config = dict(
    norm='rmsnorm',
    norm_place='pre',
    bias='none',
    init_std_qkv=0.0512,
    init_std_up=0.0512,
    lr=0.0128,
    lr_mult_up=0.606,
    warmup_steps=200,
)
Each number is 50 + 12 x the weight over its row's rms, rounded and kept within 0 to 99. Layers, rows and columns count from 0. The size before them is the row's rms in percent of the matrix's.

# gate: layer 2 MLP gate, 512x192, rms 0.11, rows 189-205, columns 128-191
# up: layer 2 MLP up, 512x192, rms 0.0994, rows 189-204, columns 128-191
# down: layer 2 MLP down (transposed), 512x192, rms 0.137, rows 189-204, columns 128-191
gate189 111:56 60 28 54 35 39 58 49 45 75 44 42 55 60 12 55 68 46 36 34 46 53 50 67 45 45 33 48 44 47 49 47 68 48 43 53 53 43 56 51 58 50 57 52 60 43 66 58 63 33 54 50 42 36 68 61 37 21 24 46 49 55 41 44
up189 101:39 54 45 57 40 52 50 52 37 47 44 62 31 39 57 69 43 30 58 49 48 20 43 28 52 33 64 64 50 46 31 56 56 53 34 57 44 43 56 44 71 66 46 55 31 52 33 43 53 50 63 57 25 50 37 34 45 71 42 45 56 39 40 38
down189 105:48 62 26 62 52 54 54 36 38 55 39 49 32 39 34 61 47 72 60 48 56 33 36 24 49 40 39 38 55 56 60 52 63 55 59 61 42 48 50 20 61 44 56 42 64 70 51 54 61 44 60 65 13 35 53 53 46 51 33 45 33 61 60 50
gate190 087:57 39 52 58 66 50 57 38 59 53 26 45 59 54 51 46 65 58 54 57 40 61 64 45 41 53 60 46 14 50 50 46 68 45 63 72 79 57 76 43 40 35 48 43 48 57 48 43 37 11 49 51 69 45 41 52 63 56 35 61 44 41 39 54
up190 111:44 44 51 56 49 39 39 56 40 54 51 61 43 43 25 37 38 51 48 66 49 58 50 36 60 54 36 40 37 42 50 65 63 54 52 52 65 43 42 35 58 55 40 52 55 45 61 62 42 56 60 48 57 50 58 53 61 39 72 33 36 75 61 61
down190 098:36 64 41 47 50 53 28 34 49 51 51 59 14 49 41 35 27 40 36 46 37 55 42 55 44 48 57 51 55 36 67 46 53 52 44 53 41 47 70 53 44 51 55 41 18 34 61 40 23 26 39 53 64 45 36 55 56 49 55 47 40 34 50 50
gate191 103:44 35 50 69 24 48 63 52 72 45 66 60 82 64 70 70 68 62 76 67 51 59 44 54 40 43 36 40 64 61 44 38 61 56 60 46 37 51 48 69 42 49 26 47 56 34 59 64 54 49 41 52 23 34 55 59 45 64 52 49 41 53 54 20
up191 113:53 65 55 43 63 70 27 67 40 39 43 54 32 45 28 52 29 56 32 42 52 58 63 55 70 47 64 40 36 35 56 52 54 53 34 52 47 42 50 37 50 50 64 46 28 67 38 42 39 51 70 65 72 50 44 30 53 53 49 64 55 44 43 76
down191 101:49 41 46 52 58 69 56 42 48 44 44 63 56 58 58 60 29 41 45 48 46 54 25 52 81 52 26 60 54 24 40 36 48 52 21 43 80 31 48 45 48 53 75 46 45 65 44 75 64 43 38 66 53 33 55 52 33 39 49 50 47 42 33 60
gate192 091:45 74 53 71 58 49 60 69 50 40 75 47 47 70 52 29 40 58 51 43 47 36 28 47 51 68 43 47 35 43 39 53 38 72 57 75 45 36 50 21 45 62 36 65 36 45 80 40 38 56 55 48 70 72 40 51 52 53 73 46 54 66 51 39
up192 103:46 29 47 42 36 53 42 28 52 51 31 54 64 42 52 45 43 31 54 35 58 62 64 45 47 39 49 52 58 48 38 63 45 32 59 46 73 59 37 65 32 38 56 50 42 49 21 41 47 44 38 62 40 34 67 30 39 41 47 73 49 51 49 28
down192 085:71 46 64 70 85 65 38 62 65 56 59 60 45 46 47 53 49 56 41 54 44 47 47 54 64 52 57 60 41 58 59 38 54 45 58 57 47 62 58 52 40 69 37 50 54 67 42 73 63 49 44 55 35 51 29 52 60 63 38 34 59 41 50 52
gate193 095:45 62 30 36 45 46 61 43 63 45 51 42 39 46 22 33 58 53 29 46 57 60 46 39 45 59 51 54 48 41 46 37 53 35 59 52 66 48 36 64 61 48 32 47 45 59 64 46 74 60 66 43 00 46 72 33 59 58 54 63 61 53 59 41
up193 099:43 42 57 37 50 33 32 59 55 41 53 36 47 35 45 56 40 56 51 46 53 67 50 76 52 43 38 46 42 29 28 47 54 49 46 47 44 37 49 42 55 32 60 59 63 46 57 42 65 42 59 44 46 45 48 79 74 56 57 35 68 37 48 62
down193 090:52 42 56 32 44 50 62 35 62 36 56 45 59 25 40 49 45 50 49 56 49 37 52 30 48 52 34 46 52 38 42 45 72 26 48 34 60 53 37 55 66 60 37 44 67 66 69 44 53 56 58 59 25 75 33 52 43 47 32 52 62 45 40 49
gate194 088:41 42 41 44 55 63 46 51 51 37 33 47 26 51 37 68 56 62 65 41 53 55 53 54 65 48 61 36 53 42 56 46 66 65 50 23 44 34 39 62 33 51 63 45 34 56 57 47 66 56 56 48 49 58 67 33 37 66 38 36 33 47 39 61
up194 090:53 53 76 53 71 50 60 28 45 64 44 68 76 53 45 39 53 50 44 66 34 59 56 45 65 55 38 49 35 63 39 62 28 55 40 76 54 35 62 32 54 58 71 49 61 28 51 22 34 48 45 48 59 53 47 43 65 59 65 35 51 47 60 39
down194 091:44 68 37 56 41 51 52 41 37 35 48 66 49 75 46 48 48 53 30 58 50 52 40 48 50 62 60 55 90 46 31 29 40 20 53 62 50 59 59 81 65 45 62 43 64 43 61 64 43 52 64 32 51 58 70 51 58 72 52 57 43 45 53 54
gate195 091:58 55 52 47 53 35 66 69 28 45 58 50 37 50 72 84 39 65 36 46 43 50 67 45 37 49 38 30 27 59 33 51 50 75 42 21 56 45 35 43 33 25 50 45 57 35 41 53 50 49 48 48 54 63 45 64 50 77 68 41 38 46 69 54
up195 085:51 51 41 51 53 44 53 47 50 31 79 48 31 54 72 80 60 58 40 44 38 53 46 54 48 52 43 51 51 54 39 67 58 43 48 46 38 58 38 46 28 51 37 72 65 40 43 43 48 56 47 46 56 47 51 61 53 60 71 30 49 33 56 55
down195 079:48 48 29 31 57 52 42 46 75 49 47 45 75 29 23 34 48 32 71 53 50 38 51 68 53 70 45 76 20 53 70 60 49 47 48 59 48 57 21 36 44 45 53 52 53 75 64 25 44 38 62 46 53 65 39 56 76 29 40 36 63 66 43 33
gate196 109:76 43 40 47 38 45 34 54 47 55 53 35 43 46 52 72 58 39 47 46 28 48 43 65 48 52 43 62 55 45 54 52 40 39 35 68 67 48 43 44 56 48 62 51 43 32 55 41 37 32 66 40 49 40 84 57 59 51 48 37 60 59 46 40
up196 118:57 51 48 45 47 57 50 68 29 39 56 48 62 64 63 61 44 59 73 51 48 34 26 42 40 51 42 59 34 32 51 58 28 36 37 50 29 43 41 58 39 73 52 63 55 40 54 59 49 57 60 32 60 23 63 57 71 59 58 25 45 52 50 47
down196 109:59 33 58 40 58 80 37 54 57 64 24 39 48 52 46 65 49 49 77 42 71 66 61 47 69 47 41 70 52 45 43 55 38 46 62 39 40 36 18 51 57 76 43 62 59 55 57 74 31 44 53 51 60 41 67 54 53 68 75 37 53 27 55 54
gate197 118:33 48 53 41 47 44 63 46 63 54 43 40 41 48 42 43 33 65 69 67 58 65 70 56 66 65 53 51 38 50 55 51 59 67 46 53 55 45 60 38 47 52 68 56 31 43 48 54 58 47 86 33 68 56 49 61 54 67 47 23 57 47 38 44
up197 094:41 49 42 53 41 50 56 55 50 55 44 34 40 52 54 55 50 57 64 69 69 46 72 60 76 45 80 72 39 53 45 58 61 62 59 52 62 33 60 44 31 53 75 50 22 40 41 41 59 46 62 27 67 46 52 52 48 48 45 21 56 29 50 45
down197 099:45 35 35 65 37 48 55 64 38 41 54 55 41 46 65 42 62 44 32 44 46 40 57 78 71 42 77 39 51 39 56 52 43 39 57 37 47 46 50 50 49 57 46 52 36 38 52 60 59 45 16 50 60 34 60 46 66 56 58 67 44 47 43 46
gate198 078:48 68 40 52 46 45 48 54 67 53 62 38 37 34 51 67 28 33 50 65 44 45 43 65 48 55 53 45 39 42 39 51 53 47 50 54 47 45 30 61 61 50 48 66 51 34 74 48 68 62 51 44 55 35 61 73 42 54 38 39 50 37 56 60
up198 064:48 64 46 41 54 60 41 42 68 54 47 39 47 47 56 41 37 31 52 62 54 38 29 68 56 64 42 38 42 46 46 54 53 64 48 13 31 73 53 75 60 54 47 68 51 39 65 49 61 62 49 60 66 50 65 77 38 50 36 50 34 49 66 79
down198 069:41 41 68 39 68 67 55 32 31 44 48 70 71 71 56 34 77 46 63 34 58 62 61 43 56 36 39 53 64 50 46 64 56 44 41 21 59 48 57 55 46 81 49 34 54 66 38 68 36 40 43 54 45 40 40 47 56 36 50 57 54 68 52 59
gate199 078:56 62 44 43 34 19 43 54 63 56 41 37 50 46 51 44 46 47 47 44 54 35 57 32 44 79 29 31 51 49 43 59 47 25 56 30 54 51 47 34 74 44 53 43 51 49 56 26 55 52 68 53 39 44 70 38 64 44 40 52 60 52 57 44
up199 089:47 56 48 35 46 48 55 57 60 58 39 53 49 50 56 49 66 65 56 39 60 46 54 44 31 55 39 44 44 44 58 54 51 23 54 48 56 53 44 35 57 71 55 61 44 42 79 33 50 53 59 37 44 49 54 33 52 26 54 55 65 59 55 53
down199 083:60 55 62 34 63 71 62 64 46 49 65 42 37 44 60 65 70 55 62 41 62 74 32 62 54 25 60 72 48 61 62 59 45 38 63 35 40 50 39 45 43 51 16 59 49 48 66 49 26 42 56 53 66 48 42 31 54 33 66 47 40 43 72 48
gate200 075:52 30 50 36 66 56 84 47 67 49 53 51 68 47 46 64 54 51 66 38 53 50 43 64 56 63 73 50 38 47 56 44 33 53 50 57 50 49 51 55 54 43 23 53 49 55 34 61 50 40 76 48 62 56 60 31 46 63 32 51 41 60 54 51
up200 090:77 56 61 43 51 61 61 50 58 47 52 53 36 55 07 56 48 40 57 52 53 58 65 59 41 69 43 51 72 63 58 44 37 65 41 54 33 80 77 40 53 57 56 42 33 54 36 56 73 38 63 50 53 53 39 25 46 55 47 55 45 36 61 49
down200 071:54 50 62 49 46 49 40 49 26 74 40 55 45 45 73 34 57 63 51 55 63 47 49 54 54 46 44 62 64 70 23 37 47 51 74 57 56 53 40 54 31 56 60 47 30 58 59 27 58 45 42 64 53 50 58 59 37 59 74 54 52 54 27 44
gate201 109:65 65 50 49 61 58 63 52 51 52 52 51 57 59 38 64 51 35 45 61 52 55 65 51 54 37 55 74 45 33 53 49 38 55 28 45 60 38 52 35 52 50 38 41 55 66 47 40 82 42 40 41 68 47 40 50 23 54 40 55 34 46 42 41
up201 098:54 53 33 49 49 60 57 39 28 53 35 38 38 47 34 48 69 45 67 64 58 57 58 36 40 57 45 57 44 49 41 45 36 39 54 35 32 44 56 35 40 48 43 58 59 45 59 36 63 50 52 61 50 61 43 57 51 48 53 49 30 52 61 42
down201 113:53 39 48 54 41 61 61 52 27 61 57 53 65 59 61 44 72 51 57 51 51 40 61 48 62 62 43 63 65 36 27 73 45 56 29 26 62 52 55 74 44 57 34 49 67 48 56 45 63 53 44 58 69 59 25 68 50 41 76 45 38 42 55 52
gate202 118:45 40 44 34 44 17 45 44 54 53 52 41 47 34 45 60 73 48 58 58 56 43 57 33 40 55 33 56 79 55 51 28 50 39 53 62 58 77 57 55 44 52 64 59 49 45 49 41 41 80 40 49 74 65 42 44 41 53 33 42 33 60 34 53
up202 122:48 76 53 58 41 73 44 58 49 38 58 52 41 59 64 27 47 47 42 28 49 60 29 63 48 39 57 39 40 64 38 52 40 53 39 36 47 35 42 34 59 53 50 33 61 43 43 56 49 27 43 51 36 41 48 54 61 57 56 54 70 43 61 42
down202 123:42 67 48 71 30 54 49 56 65 55 55 57 50 58 74 50 52 41 44 33 46 60 22 65 61 49 46 49 47 57 33 53 57 50 52 31 46 33 33 42 50 42 55 38 44 51 39 39 64 49 61 57 37 41 50 51 45 56 67 57 62 57 43 29
gate203 094:30 45 47 61 54 65 63 46 60 54 51 59 29 32 42 43 37 44 66 61 47 39 47 52 59 39 58 32 62 54 62 28 44 53 38 38 61 47 59 52 52 45 47 36 50 61 46 41 59 43 77 68 52 50 45 42 53 49 35 51 46 40 57 43
up203 103:55 52 42 54 64 52 42 57 30 54 30 44 46 38 48 73 47 36 51 44 49 44 43 61 40 60 67 28 53 66 46 56 43 48 50 48 47 33 54 46 36 49 48 52 43 50 51 37 48 65 57 65 67 55 57 48 66 40 40 39 42 40 56 48
down203 098:47 56 30 56 47 54 47 48 21 61 59 33 55 43 70 72 58 52 54 34 40 38 64 59 49 50 67 47 82 62 59 47 40 44 48 48 35 25 74 65 42 47 52 51 39 56 34 56 38 50 36 70 63 50 56 47 49 50 48 32 48 43 53 52
gate204 082:46 51 38 42 52 34 63 60 44 51 54 39 57 49 51 60 52 49 60 52 42 63 53 39 61 44 61 51 49 61 51 57 34 55 54 60 30 22 49 31 63 40 61 82 53 46 47 69 60 54 70 39 33 62 50 38 49 59 61 81 38 42 47 54
up204 087:60 58 46 44 62 43 57 39 39 50 46 33 57 62 46 70 47 69 63 56 52 55 45 40 56 61 69 53 46 38 48 67 58 69 51 42 47 29 42 35 62 32 61 59 24 38 36 67 56 46 44 54 17 68 51 44 59 60 39 64 39 51 48 40
down204 082:56 61 68 53 62 57 29 46 52 63 43 61 49 54 33 38 42 44 54 48 52 44 40 61 59 64 62 63 72 61 56 60 58 50 42 22 46 64 66 39 57 68 53 35 56 54 43 64 50 34 30 57 48 43 39 59 39 34 47 35 35 66 34 50
gate205 093:34 57 41 41 39 26 44 44 46 63 53 49 49 60 74 60 46 55 72 33 59 49 59 75 28 52 32 47 71 62 28 34 63 35 53 65 71 50 40 54 40 47 37 49 59 20 29 30 60 43 35 68 44 54 56 50 55 63 41 48 56 49 47 58